config.toml
activation = "gelu"
norm_place = "pre"
tie_embeddings = false
init = "trunc"
init_std_qkv = 0.0431
init_std_o = 0.0102
optimizer = "adam_variant"
grad_clip = 0.5
seq_len = 256
dataset = "wikipedia_en"
Each number is 128 + 24 x the weight over its row's rms, rounded and kept within 0 to 255. Layers, rows and columns count from 0. Numbers have three digits each. The size before them is the row's rms in percent of the matrix's.

# layer 4 MLP up, 256x96, rms 0.112, rows 154-226, columns 0-95
112:049138097159143170129110217088159134127143106113086108100106139151162128127115104137131137107105135114154126094149097147128142128131096116116108138108120133104144137115172122102145112131138109114126164178101129115108157159147100121132106121143140159123103115131113149120154142123098167133
102:099152127092141174154100086154119107134131126151120167135141117118122127122102095132156151114189134148112131139116109093116137139086130089154168154098128166167091129101107130135106162094132151160120125131131140131081151097134116109167133081138111156134148125135115115169181158138122110116
004:138121127130098095119153131118102133106079120117100145132104126092113132063125142155113133111112131087141133135112127163101108112096126089122156109135111117113132171110068135107103132122129135142140139100117122188122167096157166142133096145121145104133074119134148106074122086108088117142
125:128136080091095116136146113060182140117141070134114126121138157149088131138137121114110122128159141150142097084143124123148191169182086099129129126144117130144138119108087116130134107102140160153130127162127115119118079150101129137110145124103132107148134142136155106099165107108130125128
111:120119139135094105118135165152110120134119167101112118088149147136135129104146120112110166127125100137120111177119138098119132150128127149101117115122156156138128116100107168160087111131160116136112116115113094119115079137117124122142139128092153115158144141161116088076215174108175140147
104:123115171143129157111116107147075126117136121126166102117111145120100108138150112108148119130120139153099184126110135123162094142148143112155111132143126150122101139172145181141102159115100144161129110111128100160132119117173182173157068114141109095141112132123096143135107144160130095089
131:141100131151083145133130131131143139108149121118151086106137126100149094138105160121132136116110131137164071136144110153145108132162106134132119096119106175145129138146168130126119146109123118110073135149111159153162145112122135101047131183197122096123119131132143095129124105164145129139
044:133119135157134133109138131115184119080101108120119130084156110124147134131125110163075189129115187151156113096079161159143173118146118114168138140105121108124136116095146122117148105140141108114142130165119165124129140118116079143158160128140173112080118125131125148116131158145110119109
066:134116122146134141138101172130141149091141136130141109128143108138124102159137148077172099126112165166103099186143106143144134126118134123113153123117099150110123135134110112106067109146149120137160161131112131090093102117088156136130081172130118133068125128097116150170133143112153166158
004:124134146118125167162072116114135147104164085125096131066134097123138120182158155109154108132131151092128100123114108127129150131144153158095163132116132156132127120152148115120112117114119120135124124162082119101132101149115151102112087111103126077109112100105113168164102133181118148140
127:184088078140151145110141096113122128146138147120131130135148115129119136143076159124100101160143133144107116160134108105113153154121122142131135127092079158110156080102144142134107179138157152143156137156153132146089136144166115145122108105128110144159140153131121074114168088159117106100
114:090114141142107146136154158100186109136143091101097128108150115163136099148094157136173135134098100138113105113112119125130129168106083119109134140150106126113106177168108147128189101109148102096123136150134117121110142130142121133108166101127122106096111125186151136125161131090147098138
116:124131155119151186104131143128143120164123122147118110144097100176145114146128096139102113114155134185144134137073119101129126124124143124149119170148167101154122100127104130104099103116127136144128122116130124139074133099144101142191122105078185145121123122121157126125149161183135151123
146:145107137165111139100146124134166131147120107111151115087125116143102066141094086108087116122137174185126169130120132104159139127146122182134135167154128116135116119154153141161107099095136172150107131137132079127140114117124143129147151104110097101061106142124142138112122150136144137118
126:105120115128135139106130132137089143087128175153165132137122096132069155170131116164091146142118119105172125087138094131170118148155142175163107126104147126133103109163145139103130103134120128133114141143102107150181114147098166098095150107149109122111134165176154124097124122112119148122
123:115116121128139163129091134163134097125133040119140119131135132167116093146120123141090161149127109137172141117125149126130139090151163121139111136127106085117135102132143175160126103116156140144139179103164084169090130072132113129130138106113142103137114139141111173109124154128119104106
070:097143103137108086143152139122118144123116137144172113137173109129078112119122135094119172110125144155116132116164130125139101155097128143151163117133118139096083174134133125092105113121115126159098137131080131137122160103073165113104181127148178169142136153120123135118181157130125115130
112:135151085129121115119076139116149166103138097103165152107138111155104106080099136110124116149168089154155159103162125121109106143138137095155122129140116134092142189118112117115108118111125092115115181131112128182117159121129165128136150157141107176126113136159140151123099131089127110116
070:168120130143146121145157112129141154101113126170141097144157116142116115130068114194170087136156087081163135126131114135154104141063129163139135141117113129113161140150114092144117100090140119115150143145131117148171145153110121141104104117151122140143162137139152127123106134123160178140
005:124149165125151099104091165123122172140131145117135154109131128129139151158141148115166147128129155139132168174131149185134150158128163159116165153153128172114142166114116155145120142167107142148188142119162154144137139135170154135155123175161140133118154110128145162113139105129119116172
107:122113084122174100129171152085162101159140148108156132129118123135138127130137110148098143169151133138124181149089096132100168138124161158148136131142116098142143107136117136154076145085141081113078116131132138128094130101114097126116137111172133130155100126106161092139174127130146121124
095:088145113154117157172163094107145134159108136136119099132171083126136120128094166098129114120168137122112115130152146113167155140107135100114120166139094160131134132122106116153111145132140138102114129175142117076049121125168155116119135077110141143127153136138109113126095138126151168115
117:154118125138083143151087168142107133132153107154117096125120117159156096141108127106161116137121082134168105129166095117114095136135085157136116132159080117096115130124125135127133134138132158137107127136135167132116122091126105097068130139148132123103091086100166158169133115169142178123
104:075087164094084150097122189121117140147106164134139124158127131101144125122077127133123119114163160128105101109113110119092121138153110122128130129106130122115146121130141168124143140119156132152161123186142084133105127151135109095127062123122144145143148134103117138111135139159116197113
019:148150139148138144152118129074137172116134109111096111145099122115152133130132150155154152135093124109170183151109131145103177174121149140135117120159147163152157176103149129109108096135143099109137146149178138134145167094162112101168138102104138119120136137139155135135106081149125160113
096:133100113129100117150139099150123116130193103106121127148149156114135095131099113115100126131173125103164127058143141131146152142157123135134111063117163171125118136121125161132145136140141163114103101120110106136067148134089123102115147120136122114112185129122121159076144117103115133105
120:123114140181105151128113166171138150136130106127180105130106115090119141147122143131158164137088100126140139116108123085177134144101135170114108087135150143150128103128131134130150108160171171125137132121132101153181058131130120114119122080132095152113152139139140123138126108172118148123
070:111103134150113143126095143139151138139148135156108149061133094127152113161153134121129134104157124203114124143159111160117145139113110098118125125183097175151130137125169136116115094126123102139139132150143113083123136100114142126122109135087144140120136084113151160153124140116135207141
130:102148124107171130113163138103137134103112164121157150106132121080121109123101127151131141135131182114151132103137087143153139162107133173129115135124142153138096140113133168134117113117113079088128149151117082125123168131106132136183143103112116099186114138145121139094127167104121166081
104:114112123169157155115144092107108089100176130111107154079167113121135121121097122111119107105127131169125105102150146111149138119170103158109105073131119139146132146096089121139124149180184119136098129151141152141106160161130123119093162116142110127157154143107091112101140130094151135124
006:169190157120167162118140128179144132143116159130153172162191158143159135140144126129141133151143130129122150128161144141146162168131156145148168160137160099131153127153157132144125159175156152125152125120139158147156143142113136133128154156134124189148142132139149143153144139128111121161
090:139088131094115114127148135185160129108120144153149127120139103104107128152134125149148120119168102150087133138158106132140139121088135098149077116146114146141160162115126082115155087081108140114130158120121138112163148145097137142108120161132115113070116099127161147169108152124166166165
006:132160142141150121103179145163121111149086167144143138173155160152131173081127121142113122133137132164147152111125146148142121120123114130149178172136145099138161127150121141158170153149134150117154127101150153155128153133156138154142164178160120182156148131181135116131145137120125104140
080:145110135134096097132110138130135146105142122137172132148150087118131125155139154103157147130139129139116112139145118150181159128092112125187092093102146144130098125124116119117069134136115109101094177119093154145155111142110149092104098126170146140069145135132133107120085141082146114158
112:127087121098126081156116164127130154115103129159133123141136125155109131105146143151098117101140157151131117139147137130127122131085141116119121118115115140136112181115122092151136069108171072126160181126126139140112138097110175111155160155164118114069119147131143163132118144084165129152
010:112119109094123092092110104110099105120075122115110108132079117110109110094116101100116095111079105113098116111106121137104107102096110101101122100116121077095112108119109086109111133124113104102112099081090112098106110103109102110110112120127097106133128110109123101111092101112099095112
115:121126159150109144147105081115137096161129151181121122113135131125155065171131108127172117098184136134098141152170096140079119133142079103109123136152130144138112149138136134136130158117142149154102122153130124122127113085124138152098143118141078091148088108144149103141145141107168130129
116:151124120108122123134143068126128149139139152151154108159094117126116128109157139156100150159154133173125122142171097113147119130133099152128118122101093167125068112138131138123091142127071104140122083126150106087170112145131182160149145148105121170157106137115096112150122135116160103137
075:142098136136065151152109123152160185142124105099149143178148104085108130133110147174143108133146096092122105098154133135135150177093138126142113115125130124127152110136169099111175086102151102091147124141166156140147157105125125106151165140145120145133112139127176127152124144131124134128
126:120102135149088161122116147139067098099145138154199117136124126098095116150135122159165130138116114131153130151159125120108135136129119182132148075121112091136104135135116133165105101093152099136101145138102135120134107147105093101093155158140134146145163138123107090128109151107148160168
003:141128124138086124122114138109104167080106142093095094115062140114149138089123136150146149127086157088116145146094149146138117113106150143096142104111123157137141157097088123087096121144123128125093155118156136179125143147139114152139119142145109071136109143112130124121072113157117157145
099:126164121120105125106080121157126132131113124084134126116124110114171107198104149132110153144151160114121125137094093099108115117144062168141124094172109140157104165143125137114103138126111145137163131110161103142121099094133127125115110105135096120134164116189119137117172145159141141123
114:121098160095175109165097133128107112140125151167167152132105132134168088189120124154150119151105173158157168099146110097153078091114108158132115136114104123162115133107130143156105109132101066112109140150141130126132127098145117098134129121143156110152124132162118167114114133126109142133
135:137124094103141098087135060095131108130127153113149090130105138151170121120115137112075132106185145157108153180135118115132156144119163122155110128139100167112115117105104126122106117128136112166151099148099106121134133161110155186130151140086155122153101150124141155140124121129162124104
006:144123115135118091076102131088099125129079139113103114133086131151121123083134086138130083114074121124109153122115138151104099116085124090100169087134138105088118116104110088108100149144129126119112104082116124111140107095098094124131121116113122114144123120126130118115092091095099088133
158:103144141171136144163091124097117148134125164120189146139102146089163074142112159132124164125138185122111131134119075129113110120157118164158128103110142122154097159133122121152097121100139089141093103164119105146109093092123126143153148105127134097129108126110151112124131167086128131124
126:159138136117121098136148090137150094122151167129100157152168142149139118153128134117127108108128149136120096152130135109108117158112083164115125093107102137154126164118065127126131135141165114156095127143176132114103131096104149141113112142126131108127108140110160117135191117084202107103
102:101121113134093162160122162170112147111130092115120144140117133123092089149119153148184151146158123124163123124086096112118137132144073121142140110150117130116137141110176191104131166145104110150086146096130148169085116126137140145113134183118086110131107126140105147128131118135127110103
124:110133109128194117100129123130184133190142086136171164143138119157100137134103166147152140138146111163104135133155136115137145134126124128133095107136121131079125135104119098122083102110178129131123131114096133134083134122134145139169161109067158136166132129120129153111122161105119126102
075:141107100115112105144174182165134164080104120146106114115164131133078152084176141152131119132181146123111109170120141132138107133096130104167120126138127132131138130098115104119120101094130127160137181133089097129119107142104126106115074150138150155113129131103103154134102154115148149147
005:121150145152151140114144145162118136133117152143143166119122135128128188137165148137139143125164138149141105133119123179160167126157146139150166187141140119121149141159134142152138128153144139113149133106120182136109161139168190142086137172161114127127167098146125150151114119182128124154
140:129105143126142180152121137128128128076094179131187085110109127084119080145147137132125149149131178155151145111140085128107119131146116124167129140101098138128102139106150138116127106109109075132137126168123136123137143143118118106144083144187127134166113141129150078112138162132135145117
121:125095103171137174136123131063174129109130159145170116113139129150136129092109179126095160123143112181111166123141144122090140164127152131091118113184111143125121132148103133099139087133103117124119112137138149118132108140131145133161103121091116137091126154147115095119100115082144160135
003:134124146145125109156157121174094147103100145150118114176144145173145162092146101157118126137117117124103149145104139170127127134108103120130163153127149116118165134155103095139137137139158128145139123068096138143132137176117165141116137136165095158156177116173120131151077104154100107125
104:110117125089106153125131194102141132119152117097129130136157141157117121092132134137133085107163138119175144073132159105133137091146141141118121111124085130140131100144147192100147106107098105140112172160106138137115126135130112115131093180141117136155079118107104123093165155109133148113
006:166171153123170132108115145133110164157113152126115159151117158149157165129143143144149114139092132131136175139127158169117153167117152136105205160149167164115154162124157128118139156152114153139158125115158153148140157143134124146122128153145130124166154111140155171138129102126106127162
144:107122126127143128125130166123101178086113121125160128148110129101110092148122148128119163132126137132168134150109099140136099118121158108157125124119129077155109139104189171153167117125113151130156110150155118167096137143115088118163075145136134090148088145089130140137140172162130102099
074:135146123098116169165126102148110098118143119105133183184128130121149113138118170165168095121130116109112113101207091131127130161129156146122100119155116129117144124131156113120112097138116158112156124143146128100083162103122134113094100135133150112147155120103123087127137157139110177161
112:125133151113123176118105118146186131108110120152141162117112085133129112132120177148137193120160086129142131109138126154120144115107121097124118150145120123123136130116074100151164092098146118108121145181150121116092158115114145128169166077113125160129106126150134132083144159091121123125
130:165129135119092144124144079074098123130139124135122116113106115145154098138106139143135133109136125189099131131175162114130111143132094140119113133150108170115107163142044156128138112141126166167151075137141124094136139168123142134139158131111129114134073151138109119135124108098143101119
103:087142145098142119119127138155197107118086107100120125137129096129153127164106195120115120126167129166115145154102126127134139135147079126157138135136112128132130151133138148159124107079094068133136096162121130153091110101134156164149155143119139105143118148133091103139161132098143100118
111:148161095110127076140140144179136122112135091119130100077132121092078116160149111118119156132119153119143120112130126115137102131166105105149152103096085128138113155147139100146094108134122097149107156130132126117123147113126140068108179140175093143123135116182125095140138148147135171123
010:088129119094118090079125104136110083135064129104128121126080123092103127089115107097108114107106096128100096090128118135119121098105107106106108123121098082104117110121114111111126131120103092094131109090096115089103122103117119104116137140131093110120117106111121104090121109090107082123
092:160137096121100086112197129136166161108104127171112136148142127142091160122148084172117109112145164129137110113135152111139115118108159123154116124114143089161162161109106101136102085112125129120129142131083095141127137138127074113162139104135168143133140136120142117119103148107123185129
005:137136143150162151123150143156139122142129142171148139161156159189153138126152125134119135138138163158126150140123149147151140117150127138160151164145138092132128126186133134156170153163166145134126128116127177142114151149117170157117153154151098160127191138157140137157123163172155141144
005:154138126136158157133207130181134120142109139145126123196141171170158149088133119167112125137113110139133149129133151125141134114130108124158170160144156082140141124174143122138174150135142142137115129104121149131110153148125143153135144133156111162175186149151144133153115129126144128128
088:167095108158129132162128134152128121089106129133129147146109102112074117110101107172104149121139175124160120104150148144143134137135156137161104124095149133129175120112137114112102093135108116096107149169088108143146156138110088075129130134137181145183130118135151070114110125135130143135
140:149072120150089175171154171119100120126121122114172060112078119157145115151132093158131151140115144117135134127125124119130123153180125141116123105119101116144113123105117104156138106105152091131115131142130142115153075122112147141109166152157083135082147132135108115130133115152160152152
155:085107149113162124138136148106123161130096167123173143142134110084153088167117150148108128105142138139141174133114090124116059113135148152184123134102126116136126150146129147146139082102119123145135120179118134154110128096133087118165104125141142104154087126094132138137127179142128123105
122:113140085093109167128174070093134115119149131114132127105157129128144102131093161109088165147128157108115090133129153163114172156122114169111121108145143133128133143120080130124103110140190175124120132160109123151094128132105145121139132102114114112137116164149130145110125112074126168108
004:095160142118153177125139111161144097146122128143159160145162137132121141156165138092133135135158140161123098125138127145147171113152135155164154185139114081148135133195168128141161144148130113117154127125094146102097134133136177110113157162145100164126160114136126140154142149154137114150
120:106107119174099126123094109143154123136131066124176098107181138107174138172123168105122169151125102143138146118161131131105128146124071114115129087140116137137107136107153129147157076097156133125103119154104161108163120107114149167132143134133084116151113134119147125123143131149099128148
124:125135101093121109089129072139132155125134158144137126097152109143145094153108178127147136139118137153085122147167101079140138139148085182151129115142116142136114166130104103096122135095133169116160148120161123145124122163130144129103093102106116133129162132162099096156132096080142137101
# layer 4 MLP down (transposed), 256x96, rms 0.0849, rows 154-225, columns 0-95
123:160111122143131103146158079161129114139108127143154143121132115106107128134130112146121129087160124116094157150143153115097134112087130127147145168163145144151115122126032144143097128135109156116127114111144156130160105083147166148144167095131102126140152113121095096138106117106165095153
091:156138127126104082145140127109069145163158112105137116118113131102132129143068087140173112155093123099157107098130159162193143125107130120128135145161126127080093132117154145105100131137145119134146147122138124131139178157142114141124122133141133127128150115143156120098088082083133170117
003:065122118152124086107114170153132135121139149131136165118130136151078113164088145107118131122171165173108088110168131101176144149140123131126125115108147088156104119122162167127178132136146138114130098102120108124132143173086105126134129098151150128095166144141120145127160143113142128116
107:118151108108175096113130121136127141139149135196159079146124131134143104129154118089168121103129111138091106152059115114106127123137130112143172107123155102132165138097169127147112124124160123159137100094136127125101138119133105150145127119127098107113112076148118167133091131167161160137
102:141127148131079124123083127112155129116194111139100087103153103125118115104145097128156083115125116148152086093092135129132119132155147144120105154130124137098205097153130108113180159134116114121133111102093146083155129133158185149120138129118125123137141119136149167127122157124141135133
104:138096096140106112143156159113155135140088113147087117130114136115113165104118129166114126096113110134146127102130149146104126122080133148156170157158167162126092111104151100108137125104126087079123146161106142127099118159109106138086177123108156124129149113157164112126094173126134167148
129:099127134088116111064151128116136152170118104151130169123119114137154163128129142135110150137144128133094139131131179111120108166131133151101142160124148115132117116142079128115097100137137156116160124127126120126069150148133107144193128099084155100131092118164111108137120174112159090109
041:140097126114105122135109146127089148136160145163145112167137143135157133127166142111182094094139099100091156144183106100103115155107114139093128057156123152131141139146092121126114165093134141178129102115126115120144108136144165110099099137108108143124138127180119112155111125122156141145
064:146134130109125130144126101167118121164127133151103139150134137127129151079086087158079144131138099097136142089113150117100113119146119109136113134127155152134106116137129142165148143099118132121113105124152130142141164146167074128140164078140148145179112147195152100082127123109079110113
003:153108084121132123121122133105088115138122181105147098192127101130118128126116081129137130126166147140101159150101140179124122126125118112108111118135129138125146109155103134117096141090072082081135137122136135142102118084110114131130102130131095134199100144130159096138118147144094103148
114:087152059154148154136152161148143129122218136115102111117138129166122126138152103136099168176126118165118131134155107127165115084152076138131145118113114138106155119129116134073136125134113068138113142117143123140117115140117140108135124129128098165099121121129106121113150102152134130119
118:160116141127157109125124104154074102148100173126157105137108147077113098148175129133106144111157163108130161159101133127131132097137157117172115161098137157126140095102168127112076151130100143142115113099095120136156136142159138130122090120102152086130127095127101131120097141157097153145
099:099124064158140096143153133102094103118159099124179128154149125116130127100107162141127144110133154089155119113171127153162121103145119137132097121112084131126118133156126132120142109126152134067111144124118147098146177111143118125118106183131103143136102141099116144091162123092164165147
166:115096102142117115121143131090144133146059118121127121139140122109157176145122129127137122152085128129159147092150155112150083109143135120108115251131146129115142146105116130090140103138112147111096110145138148098112101134172119126134143154129080125131145149138133113140143126137137121125
120:105097113150116106168156153078169133151125092119103095088120167142160125083141124109097116121138148163089159101138168146165137131167117122078160129164107110108152127165110131107096149109104121138097125110152146114139150113124156124140105155105133143137108145098162094148104145153137132135
114:103117144114126141134118124125136143164149163137092115135105154123102128145106086160130091132101131127118179160113147130127091144092142183129135149158106144144133147163110157078124118066128145160144133128132127107141064112112107118112150077134152094126138125197140109153144128119111119135
061:144095176140151148118112149103124146124125117127109186087149130157171150121137124143126110121123127081127149123129125141121142146120139136082163082122139142092121116105131108152127129121094118113168160094133117137143142104176095152149136116089157161124168108113122102161077086163092120103
095:141117104134110107118094135130120140123191117156137135095110146153174113116107099154164103110083142129132102093116115121151103145108171149124176131086110169114131148141133132168122081131093144089148131111121121112154091168154155116075113100124151162119109100145151127134106131130146118152
076:099114159140141138131106144148114119133197127080118163123109145122132165137162131097108140164143170183110115113108131093110127131191165128113092104122130138140063155108142141128144103141123118146127136117123107115111111114133116098164149135147175124093112108079130142122144140145113087134
003:138117089142084115161129148171146121139115140164106176153164120123068120147120139115113130129157100175119097078123142091140125137151128098147113125113123089154128102152139121130180135141158137142123117142115137152124164189105162134117117072135163141129148129146134133149104157158137156127
086:106136102109122120109133159124136080142100102107124163107109131114161124140156165113134157193149151076108132102132119131129120113144149129120101146121078124099140168159116109091106187138152135133131142131131159129138151166130103127158115103154126137103134076089098148156146159092096138128
096:146125127108155104106133124105087142088163118120117164097118115137125137143149118134141111135120148160133133104114131130164182103142152157152105074132178115167091076169158155105124101105111111112138164066133131162174125127111120136113130109143137125094122111120124156096143093138106117155
127:116136109112118109093156124100129132120041157103136146147130123133119123116159141135110146121141137143120162105160158134115152108122150140114176161143127118158090126130145132135092068111157100142165132124134104159165131175130116106163125098141143123170156143141085127072119129100127095122
101:176160130139157142102165125124146098138147075133153131117102109123131117124152135155144147122124075151140161127167140132114110127079143096142138109169111156157121127146112104147121136145112120137108113062088150128121162101105120114125189096161109139106135096156118159152123113078118116119
014:137114130093145113098141137158116110134117152134154172132158126149122115132144112134107094124163163164086100101132154080169086114188113142140128130110086104124097088150112110148159150108125153153129111112116117151154116129105149158103122168156150137115117122102101103113143175096156136166
120:123137159129129151102139103158128148180079178148111117147140108096145144133165128119129123129117136120100141145085113107103074129124142126115158149119127161156151116117145138129131130115107141123111066112118147126137086138107122095121115127135117092118161122153085190120129118132091124208
131:123155108057123127135181148087144094084142139142111146125096124170120119132137142119133122164106126164130120142148116165055134126136131100121127134150101149090111168171128169132131138099132146156105115110166165149095170142121148129119116132119125113139106106106113154084136142112127097125
071:143147113130128123141166121134111120138123141106143131171119144102098161066095146123107113143121107085135122122117130093129136140145141177133157140098122082101106115117117138154118181163134161107087115096141143167115144127130118157131099115148125142149141216159114119097125098151111093121
115:119134137118105094147124128143157115140053128154088162169135139109147133139164099116119138123121078134134142167101128131124129111170156134161182099117134163149134145127130126144102144075148152129122104132181113162100133119081120109120113104119108136133129073129153085123153152129137101111
117:126156132140163113086095130156124143114061183173082096142086100129155089125111135142123092093133105153121127174108093113117116124081153116120130136171129098147115128154136128111143132158099098110103141124148103141127146142131135134137104131155106120128129159135117179156126141143135124175
003:104129148147106139133138108122146076116142106122128080089101145113151153097111099179116120135107099098123133118110092093090134099077139099090142167113119177131130153090128123114145114161121108112134126136126091125134123121155119112158145117118152093112141140128099139123143097118202125082
102:087156131158132145118161090118134123139121109093113136173121153125173118089114124126094121148099160144124131111055108113138135126160128115123128122123148132121085104109156202143134145148137148125093148151137110133104118123135105145193135115126138128124131192136085112122150123140088105112
004:126147163148131113136121160132158173123183131103091135089083141163098119166124142123125151154124086068149101159146121107171152126117162127126126125129138143146082161082143137113142113176142169160117124119128136122144158176132142111130120127113155113092151106131134165140140111139154150138
078:140137129114161147128146112123133123143076127106088148106129154121152154100104098112090085143103120135085178159126139093110096124138129113117155157146114124144121133126132124144200114104134161131143119158125125102111149110178130134168159119107131131184103114127102088116106126184109156126
115:150138160130106129159142110151104114141200133097146174112165103119128105137104114117135109177103119108155112103121088115136118129178125093136142112104172126132101124149117172086115140112115152136099096156120132114121158159131119155094128078094161134172147106140123095149130134149118121105
003:103156148139063112151094143141126121080161105135141119093116119139136128132117157155157157102103085105160110089120079099112153093125156162136116178102124171129127140129134169134131103163158156136146104136114138152149135165097124118126153123109124119072110086133148129125138141119143146149
124:123117162164060142152140152147123146121083131094115124141094096141099130088122146171134117139118114141108122100124124120124160154149161130129171158125109102120152111106122131192096084129115157139166172144118107167128147164090111112121123105130143111143170137141094125116105147132091113130
135:126092127133165106148140163162117134133041113138113133118134123144123132121093133158122105134123092080178145148131108083109138114139143142162080126157127116133181123114140096158138105124168104112170121140106128160100129126117088112132091148156159096119158124110121125148135168128128147125
081:145159121135160099113156118123118107132159137141106133103131156170136124104151139104097134127132175176159159155084120120134098080170115143081122133125130150138075157123092163131117156139100145179095130137097120105108129161129139135124084125139113117094123144143064121136160120139136128112
127:134163133135158114096104150129137117094129116098091110150112070158104102142121139143110114158101125116121121145144155125101126118140157143108132126131104156148132119157155086155172157142148122144144125112157131088124164082163135106182141120137134122144105118119135167114125128144135094036
003:119121126135150111096113100186157127117100123150114172141162100127135150164133152141098123117148156154110116133105152150126109131182145103150098116159101067101099111127145088114133126100122097177142103154143111102107145096113117132118109106093152127077157099128113120115131131112111079141
087:128137135123137144145134152115177138117110160106115099126148148116116182106115106166135152072130117099133090116129161126138153139062143148098149079169159131115156148144141132123141110130139106132155136086090134132149136119086106096113120122122121112109117099179133143178109109127097112170
091:145170135116096134126116126100136145060126125116107106130099124117126165104173121106100131108105117145145109162112100147112141116185168084156128078145091139120095163118103113154124158070156145103150120127107156137098150137141159143145156128120126161141101159126101129153133119144159138113
132:103103133099144124094119159119125174100086119163149108163145081159101126150157122151130126175145117119183178118146114120113140102149124130112094115090111121140098146131171155105153103146113117117141130129141122135139059176124133123140090143130162146111093128167120111111129114162108131126
003:108124155122100127157077142160116121138153107148108136102126114121126132163157143157159145129142106137162111065155074109124158157165151122120132198085100109142148141140155138121157136135155110129161098179137101149153135124126125119155127124142157130068130126130110134128166160113125138138
146:110108105137123122111129142097119143121000123103131165157078156110129096132118152152182141099110142139076137126128112145119120126151134131154177128145102133135117131117125116142125130131116156148114132169132125115131148129145126119142091138120111122147153130124129161107155163122136121132
127:168126151161097126142114185155092158090112168116154148150101143134087109130137137177131128127144106122144103087131116164083099121140155141128144167126132115125103121153136133155144128144117088140087121149128098086139153160099126101105138159139120115118130112139081172112127151097082126146
109:123074130160110135138184102111165117139097166148133178123143149112116155080105135165093152122136140098132169155069147091123120140069159162130104109128168129131137117126133137120130094122109099099140116137100115127108137151156104127131141156113104141080130132163143117118131130110146141156
116:134083141123140130142145129112114160154143144117140099087153110104158110143171127177097131106110123092105102078118128138133072119126137124132174150115089126150101144133132131092178132139083169100122080122122150122151138114110087140103164149146155113140124114163136142165123118097131143161
085:125162150124101143105111071100142094149216147120106159134119116126173092163077123108133121142105133156132123094141102121107137131118109123112125113127143124127097143157148152131152135150145116116106099167157116113122149091169100117154160108153136125128122152167173119101132132147101112104
004:145100130122129117119127138113133115120146157112112129121098077166103109132121120120113147130125126075110105168111146136155125126089102137082139056157139108128121124119109170125103118124091157128097136083140132083108140154068094137136089104074141097121103109164159137137128120153125125134
175:110134149129154139145118117108114140106053162188139121153137095131129119158150158145137114109128103136130140161109118135103096177133106134140137106142095114121097151120109142143169159086155130089069085098134127161148106130129137155155133093134129075170116134132111144141145133108139103115
114:118162122121102128133091173149093145116128127155101154109113111159114101150110127116154106143108121114125092111125110147127145077111163157139100104157120091122136092099176122159115174173126128127159141103115110109141142126152105107099142106118151159113108094133171191150154162132112111106
003:105163141105145098095129120159150129103143132099155122101110126143170120157121101174136136129099111090162086097106077137159130141127147151135150179134146143135147110129146153137086129120140132115089111127157111096134143106128115151120129150138157085098102143165171159147144119128152109190
094:105127149137107105138164082158101135127102114123133149149097142138162123127126132117117119135070112139117107178086089151094128109115171148121154130128141108172101143150125077133114141169096120131145122081187095109171130143128140109117135124141164092144167104175120143126118117143133120129
003:092103123143104115170099148160126098104131132130125118123139131112096127178104148171165154130150119177106094075142109115129133102167156106134082137115093092129129115169140129130141147135145108136132103132126079168140143155139157120148149090136166120083143108138123090116110160114140163125
169:117124155139154113120137122140112128097007144131163140127118129094155119119100133159168105109132149116144133139131110080140126134141127163145134121123123115134128144146181115177143104113120091136123135123072118136131114138166111092111137105148143143147121164140121158095110169120117128116
075:120122146143135093121162117132150140150110119127084106094114130135095175124122110125066141142167129164163145171075162132142121058107098109128132146123139119152093151131110133148133154123142113104090156103124115150153119133118125138180142113127111139090118158162122161141144095107163116103
108:138117145145106114143176130101094135152210119135129096160162144134148121116126110115131066104094131126115132143101111127154141125148140125110123107149162141140118134121133152150077140145127128149145096085108100113121135155114122105066131148115110116120144153092160115136186087164139134144
135:106135120134138136118139139112135152135114110137146142107154119156089134110075098142129152173147172139169117103146110090082146082139126137116093109097122093128156091135170107116125085178131118129134122139157102164150094124091127121157126114134135126110170163138123153131105161155070139135
110:155147100140143142093083154132108113096116149176135145115136132120117145141133131178174137132117104114131135116166109090128134138118119175140137112123098147129114140196155127119087130119090120142136110104118161157149152080094093069094117113142112083151146140165115146137112143137141110107
104:131132142130165142134095108163136134110165124145085124126142076149127161109113143086125120100119152142112152124099154138127119147123137151116168092162120094094141122148117100140128145205115100103154145115121109122125110122126163118167107138143122119123124059192117105159124144151107126094
004:139116126140108116150140137105140143118193104146108139115100156165121125119114139126129135141076089082128113154107129097125119108102138131133122063133166157115087153103112142142142108177136178140086145112122170134142138183109134117128133107110146102096162120151139164136124102145152163105
111:100126156106145169099093122093126132124233122107145103116127100133151101143129179124150125133143127111121135140146121162123114141127108109121132112104136118096078087133167177109188148138157113122164145135144122113152105129149142123129113154120090125115096103114147125108156141135130103126
003:140133161134132131127125096109135133123164135110116101091098106124175142104138151122122140124090104043148113159097093139111126134096118144103159135147175190115162135092118167128097166114112135146136109134122129078117113127116094137135110134096141108122097125153146126141142080132126090132
004:099169188127122109155096122125138128124171120094141112102090146134185156142143149140139135114064102091144101129139091144133117133110187137138140100153146186106116130111137149112086157134133130141140109132144125091131122114150113136136157152097147104091134113132139166123145081107138133127
098:111133168115119115124130111121115167143170117133117101110123142132171128154149145077172114136116107148143137152133131100136110116144112099135144117138111121137104158158074152149185138140161145171130123109177119118109119092143166173149091163108121103084109091122097152107134122093127110093
117:176136137142162106105105134133129113132200119095164128116137071119156103130150153143139106100096099147142123106112135134119136143087087137125122144125116103106106168144130156139156133137156103166133150165144105120114147160127137124145097123133146103138112136106144129156144080132081124056
183:118138153109148137111113128116114142115001154162146130172108121091142098152131162133160112144094114156111118143111101116098104139165106142161172145117096132141108144156133108151121151103126138144110093108132143139103123105158134129159112137143127118149128139142115142121155152129130090119
110:114113119097144140094124076134152120131160142173128101128161187121220120133140159114112120081114147119113096158101135133121137100133107110126149174117140117115125127125088125148124126121125093131145098143115094098152120126104138150091138152100160125109173128133142148155107156108098125150
004:165115117107110110130137128077115143112149133090122096115089111136119124101113120101107131120096094080120126162092147118114110094069104133114140074128162188103111124106073153131104128133098159105100142108121156118122103134093101133139103122093110117147107103151170139138115103146116129116
120:117164115055174104108171128135151146119152169108113176129101120132134134104119108168115123109115162111108097114119157110099127116150163118091134154105110167155133092133137168150143135100122143107139135107073134098127140140121149099165097108126136153145114118113132161124139076136146147104